Part of a small language model's weights.
Architecture: no biases in attention or MLP, untied embeddings.
Each number is 500 + 40 x the weight over the matrix's rms, rounded and kept within 0 to 999. Layers, rows and columns count from 0. Numbers have three digits each.

# layer 8 MLP up, 768x384, rms 0.131, rows 701-723, columns 192-287
519543499506566502420443543487529468531474474535430487486481490542476482406478473446550539538462580506482521528504499451518487513450570554455520458431429572504565491457489481546431474547442502552480480461444574555500460459598562593471502498528471545537533458530565494511490544542517484531
534524471492530475547496523522571525566454464500532527493583532491479476572459562459536451471530473476491495485468499488496465490462470557439392544506451476503532448507483462472444514470453461514458474523514526390510461521496514492429627492511500467483471477579517488574518490480537518452
503514494432570503462494573478490470462545489447429499603534418499504561485530496495476495474507505509493463616563505527505490491404451564480490478422537512534440531459507516387529524496459567509482455482535581449426472482566490479558572551507539521505508467442528500572467519441468401554
484498514507490581523589490497478516556476506530483571480558525518507470516463502497485526598548496569469539535463413549485508451473567552507559486533531550521528509470458534483422447478562504543579449597539535465492460531446494501487505499520531474469543459453585501449513540500555465423
522537494463488544521465469535545523517560506479534610496566516456502546521512452446471491489467482549483502540464516520507460516490437437523501523416491462500510499507568449475446494430519463521469464512519450489522569495526504474470547469548521560523447516487543513414475524502464505511
515498466524511564485466454491492510485593518502461571468516461561431434487474521412439552531474481462500504513539432432489481589630572444439513482521482504509503480569541452510428524477556473450495457491524539523549411566554526496508519490559553564534495502518491546483513522504478469527
480443512490395395451542479466532449497549505543472537512530492504475457497415458509508475507479547598494490468473524493472569513502547477566539458502480464507487565530505611505477457517486488516504525489559471531479499489514473454541549519442526537543436472455470547541498514531467521529
484535498498462542517531462507483453542491523467466461549470441454534478582463488452479508481543523549492493503472451529493552561555413478492462549536520498427505478549556542443480495544541508561445502511468533554468504487557540466589499487495540487485418546512529548467528410503447522535
504509511470569538511482524470518550479395436505476480514508480539487471503504514567483609495570490489534477472511503480466546465422530476577537605559445517534490464525461548595525426458498533556513515488461535518516492558512482508494558514496479472462462548452478473551441444477517571497
519495512491488574544485412399432490526487522512466435463495563449522491575508533418444548513483481493566482460450511490461424466455480488541544565530555502472464471461528507462491464513547515459506449560457434495523538468479484521513494564536469500518490510497570512433477396487511462532
540500531506429421522467446469444488430515462429465479534596475502534492543467545516458462536486510535451499448420531524544529541487558433508506460500484518527459546552468526513601568489499428521529555511482508397506519479518550463575448527509496543511476512441505555507481475447559469542
462490589503483557587522508421548496506511569535516411514462514589549524528477545527516556560514525482503478550448490587446489536477519474526464458466462461524454458453512503513533523518452498488547484494501473470565459550486549489482523490486516474464455480532568574503494529553543541507
506518523505484481516454479518482520496449546521448444490540516526471444460506528431482535532532544466472465519470470482415510522438454498453454528468524551510519569526456546603561505538421531478499518532485555513523504511487471495505578465421557445565501464472445480483513519504431488550
463531466504539448550484473481454513558503477514539512491491510540479570505499485484475500541471455460531492521518538466506471554503482472534497488442499538457450514505535512513490460430493502494433525485492534557504486576524576428536525466476538521641465502446484489419499502511464472460
543533522507578468540547463468507567529589560565488464545442540498429498468526497452494526484477547517401424475499562539459487551483559544441492412524464476533469521517527535503456461468464416456528459499547526520481538530508521498493455525568515552484510451527485448492504565524530490532
527465461442448535474599474555514450449397519519489556547458494576474487477502507535495446482556448546481486489458442525469504535576518600496479493501490469504512433528520457476497538528533487522468480502444522497438528462540493495473552468507484465533527442450472535464517489534548497475
510467527429505528518511493504527592492563476501518506504481523479496497437497481491513560546440478514471500445491529471561463519464496500534555559508483502476468539499569556485496522494494512437487525488567462512494536530506494416511452506522462501416491471498526567486582578562481474496
500551483566456479447510451479553480505540545479548400473514476446411456488574494541447434524489480452508500520505503491441451562526546506484462439535530510466497458483519534467475491494471475547534480521481438477512479451509499444520522487446498578522496492482490563527495531482488475495
474388583529406496451551475497541451472498508437501480538427412516510591508479489542521464492500446430471494543403495495450441550489521559480452413453483568462535498519423471424540541484485563501515496547426486583465559561563528521529519506500445544535500442458470477511527512463514502491
492511507508532515490509491557506521482449373587485517495541448464553525488524455461545513546496483463494441467555588540498467455500487508506461355532585490541582565462492528522511511492479556485486501405524520446514476450579476468402477503506509533472537507483488502509459480503526573467
520465520499470477481521535532477440516494451481478483503404448482513516504533526475511537535549509463497543456506522423543567486531476553424423487565460496505505429497463509515514529475547423499506500513414423503514502524527633476518527487510477539515553538498500493469430401571620491531
520495511542537521508515498514486442508510466477495476509472461474584430548472495552535464520575585498529597443539534477539501438518500477529412510495523541475542531516521492568587571504466490503494490494531499449470490507450424518458548540529522497490430594488490411514552577565499488449
450476479484472410465458489557446490450534524509497512480491514519428460501483532479486541520587449466446534462474476498525503509547577530525485541501463542494535471391570452481476525526548470553470497515546426565498484542474573497517449476466578528463502569515527477470519513468510477458
# layer 8 MLP down (transposed), 768x384, rms 0.0608, rows 701-723, columns 192-287
497521496481449483548520508534494477471500523547530512502520563504519521552501493521528502453457458456467498538424521497461519500542516534488595488514533530467543507437491537491509520506489536513530522562550492481490446452475577546490483526521491497430372486486498484510476470492527435444
487518516563461511457431510505547484517508482533588521407559455506460545478431478495500457472447479484510558511467530526480535538470501469500508524489442540523493502507502555479531522569458551432518492508525525520538510473463501457454521504516473546564584512535526496476541507415523473552
443587493506475518574554412456505528467505503500593548446494510529543487537507513461483464482448460477460591527520463472556460458519532509463533561500503512513467564511454451471499518404480468417466532478491533533523491512575425525542464558472484448463470504567487498453475494458477541539
482525486519548534500448441523492475477498521478496487491452560501475506521490489538539516565475451514462507470538557547521511473546513519462487527514528455566552530543511507532464430533526466467538507444431525500501475613485534518451566586578542503497519454541440539506468499506527502515
522512456460529479521536534511489480460487463463485483430570555528525524476498556498492483493487508477508458423560562495598447456457521488478495460527444536505537534537464512571512542582548544563488412500504513453543572514503483550479527489496445499491509502450418493472497479507470499479
407442552475517458457457518625441522531517525473449551518519459526524453397474579526465573477440469521447512454435583476540477492470511471513495623492507491492542487543489516546493495550465538521428498399545475473454455474388549541438482556443540537467468520490585461452508568551528494444
443422541469423474490492563484436526535444447489552527462443439430485491433422489489523530546570440518574519472537514399481470557475494494511525495518546461415473508495457506496468528489448532451513456485529477508540521472455484460501520482448425446505507543485497539498509525445464437572
537513431448542518373547488531478487498549520524502415536575479440584450464532488421501514566529407509525503499519520505384459511559464553492455482543502507510488465486543510471569453521521491422561526580458571470573380532507506507520534416492466482505471473442443537473469495455466515470
490536487489498535450546501479496502424499540512500501530484559475470529447498533437529414519521589456500541518510435485480511549488501429492477474578449517468473493549567449559465444530489482507474513443508514503498553526453499553527480501512541518541547547398489508456492493544508512445
550492540477505514563511589556619453594485455444501539463557473516520472539513551575501503536562549470434507505488517567489469480424496490478479481456517502516484485461528549514447569524502456399467540487517515480524473512559541506565555513460557586545542475425524487558469466485412553501
455507512424493514473465519482530538512527460463463567489431602500463514514505483576574490551471450453506538524530460472481437507483386543455492557517509501491525468577509568464494463487533479549489473559590503554494502474516475566455501463521501548452556486477505528513467502529459533468
498499547496430504495546467570461511512524576499433507533492487585455511520519461532461428525484482530481558520506562475542498486518517457518463469428537510515439473491498517510510507449552442499553549458553502523473493499504505499538543571461562485477600510411565471549542505517485572443
435443447471535550483438509400467495514548619482554557505459456502489495466399459535472526425486526493421547472546483503519491524464494545485484536541453537468482425431566496464441415420498536531496482487539440554480450508470530519574548484545495468532505494507505510510508495495490444529
560513538506498496459522472462491500486360532523485513460458488524503446490429497528526526438549500508528533532473455491452524457568468545459462467577445528614490508544527467549497500619500547539548492514591482511564510438469480485495531516534554475382523509576533510573520537492415489503
455537499472565443479598489552487483465513473460475499470521501502505529451447541518458525513523514494491536514485475499536458509547431457458505482522600482420567578509469467569453577520479587528495555487529453437423525518549423523493454534420459455484506483485492496451491511568516490551
454418564551541448479541533547495554496458472555424539512500469508495475512521584464503488506497443545513587537505369408496479460446428548512492502493452437588437465466487481520559490556491468591435533545485508559491484482515522499530501489511454474509472526506452495538554452522537534487
469497450556507418534527487512461449462461541548450460481488503451551532501496447515452501472527581507511593501507471451540554511554535474422521466493516587519484426540438469533480467523564514492499439506533536433527458434449506594465525495481518486512501518493501486521480473522476498450
540507483416499480555534565550544510561491501470476510511502515478490520546439472503517538444500514505499474508480472548565509511547493485522529518485520479494572485497493503543482499537519451502519558498502555515534514482470533556509488525468495493540526455510491484532462484546506527541
603495441547510499512497491507475522478421515491472473485469486513450494510481554523496458526461561505464453512489434447538518503504457459486460458483452493571480451501492559516566514442491532500488552482525475495449490471491431561448456452496542480523488513495522537537532525503423591394
427530532501532545525574443444515512562449458438494480566495430532507510487480490500501526495468516459540453397541474517501525510450450467533547430516402454534483481519488475545527467467495445486579525554463599549488523488542510429607427512431485455493574454505450443461442497489468519621
527578446591497514500445552465509546447504624475480479531524541559500517550544531516512453491432492485417453467493464463495536473507516516501498504450497459474445508482476479529564429571461491438449482541396462488454504576507490520441540508479512514480547498514505436530529515509461492579
494507525472468492506502492506520500491478495488478562503489435493515539519468552542475552496496493550476515489568477544508541473476505541442554519461465558539497466499514454441497462464536451488508527522456463521487522508536530522546439512474462512562556412515481479469501498478515424491
466481550455605516516535510474538466499458458486520448495483476496522483449479473509500590576405468505468476465519442615456505568461469472577511498435549522478510421491489535531511457465487555488457507412505563452534563415499480486462506513478533462514413466464514519460520496568488460548
# layer 8 MLP gate, 768x384, rms 0.124, rows 702-723, columns 192-287
505486515514539531528499492528485488458426458514490495472477493512564465497531434483500502541529421469503457444443509539463487525536514482510483514621611523462546512564511449452513460505469537556522437497489494507501501498561479501518557472458515555551439464558535549520560483516481501488
480484511532530535488509516528561525447484514463492449433462518540590404516488511469492480470481408459468498465509457405402491477517495520531510498555571564446513459453518552504523486542488439517611517532498469465481496473460531478546444475486405453488449434441518491547519525490527493481
445496501529526469557410528534513557496503570529454426424487510540464504463446507564461582514461599441509477460482518485583499552526503497480552486509477501490580499486509483544497587521474538449473449466538476479519469415522496464530490509527537526467465510519543471489442488489476481469
498499549523481487588436513448486491501443524526472558512494540505481522490481559529472455447553510523565502518442457525472501514508525504461491478532546451454566547540517570484596527492496486482498604506515463508500465576550486474480548538455475537555451512407514489522488473489560483555
462479474472476543464461488544465511470486403484420471488530439509464419563458442514474490496534519513505500454522503495460542572503477422428547486570437515519539440523473442500419534537469504462492489402474459523512442506505601509410545515554505473485515393566532499486477578506480423460
556544543490388488474464551580536449543464509487509482426495468575549492521518430520546451537566527478448500544491480447466582457515471489497560442512583555543500440529456533474492521417436580550515443463566461534543496562454531528478502534483511523478543464467578479491474456535516515502
515491516453532538497513583430470498528526484541441496520527503491561442491513478470431573508519435443619480481544481494499558555546553489506412454501508511524521505525541519501488405561553463436505484526546457499491487496487510462545430509518551519485483467444485522543487531601474425496
494473551512547534466450506505537518551462410574511485453448551434536452433507544491490521534484500484444513505515507479484464509535425537484429499550506520539511510450626487472452570491414530459560552540461505503491530500620516549517484533510492464477491477515465523550514488526504424527
510561388558493445460560419478446477497521457460498466507556583591411485438519501507419525462467521486514495490517522450470501500587495473507547563490528453510462505444583520534498523502478497502517471430458555524502510446439511468557486443472536470544497505532482501432487556451473541481
563510499492578473505477503563530516468526538503454512486516585529499529520511525509508443424512510482499477511504471494448542482568422559538543494478569501480556506519453427468437431475543541516595536499512516482541471426483520561504509427544536536520465469485454534542483578504500450435
460523538469505402472521456500494466550484450434488431525482390544461520527468506531532479516518415504521443516543567476491458520597474460579484485516491508509534525522548464467486504517541503467513498497494532469494475506594601527511471524536471568564469454508496532515501576463552526522
528474455554508517502437581464472485473513517427397482485505434526560460479421467481505522485494568460474530478436493435607520479495459519500495568547467478557506490529506547456588497559479506576495472539417493451499454529590534456365449460477545485477524509537553403478539490527443464528
477475529503538511500502519534543535524480468519468459525630565478531414476498501513465499488517495531523507553487524536492513473532502442480455511474426558471491467530491511496510466560485588471443529507490513516510498454477563503462525534446550491435498479546520522469523452495486557512
503496496508521499466546470482545552499482496541462519574544542501477548459494447500466529510485566495504503540428521533516545472504571521440451554533481539448486516438487413499466466514441453511556412494517542504512440538492508454502426517531489449535475484516448521514528465548514506448
447561514486481448451473422452482562521431473427485494437548527470451442530470447489579510530466506494615498451505565517485525498540471546552507548552505567520477580546480440473550467520490527489579474504547516503529506475486530530408464412449480497533457494444533496540491542524515489469
482362492470522529565463495463491547495520505444409607424472460459499413511497471495478538493483549503469560517469515475477486467563481524513420484475541524556486549525490454508500432521513491510481530574522458472482525505535480516525519516506513522492479557554541457545463503478442537562
437542482481552509500509595460495548481506502515496452469505428469510520524498461573500491510532447512506502523501508440531596532541440550480544545422498462488500505528500489534497524474457571421457505554538476501553505430471524478503510564442463502527555533463524534491487460475516517538
500526508443469446525501523531447467471449544511487519550519528553570520541508528505519507578417529492479513498417482457494512515527392505496513448552478488443509516524502581497550460475513474506424600502483451541497540588469471480499511598437488457511473486538505515427464507517449501440
503557504504496473545495415519514526554478488540453495494476473498517451409573451501444486601517459590488485484441441636511586496457525518509532492502506492570533561534458521485588442537448519469467479496469489445487576556476474535448502525481447543494531490514402568437526454589587405480
548501483489523499471537451443492491551479505551522486544465510463498494464515502568509427490563494431498491577526426504545567552495514449462488557476530457524452523490500521489494581492472472474551427518564481448507492537504521550494507570534531451539476466486545494513466440531481516500
522492559509433508474531470439502535528466531538507526456515489576492490463495550524541548487543458489435523496555496440474451455476473461528462446544508479474535449552537569482455533474428562518566538522495531547460555506549468490472452496515462508578530516542526548494547492472561478550
480538474516578474587483567441509503477503532486537497543512511483511482508482484485545408516584442537447503460505504509476499505483499471458552487458548522494462464493507435479486546520500551449521577475493534520541536439441471523483471525431522509523485538513553483492483524512567520530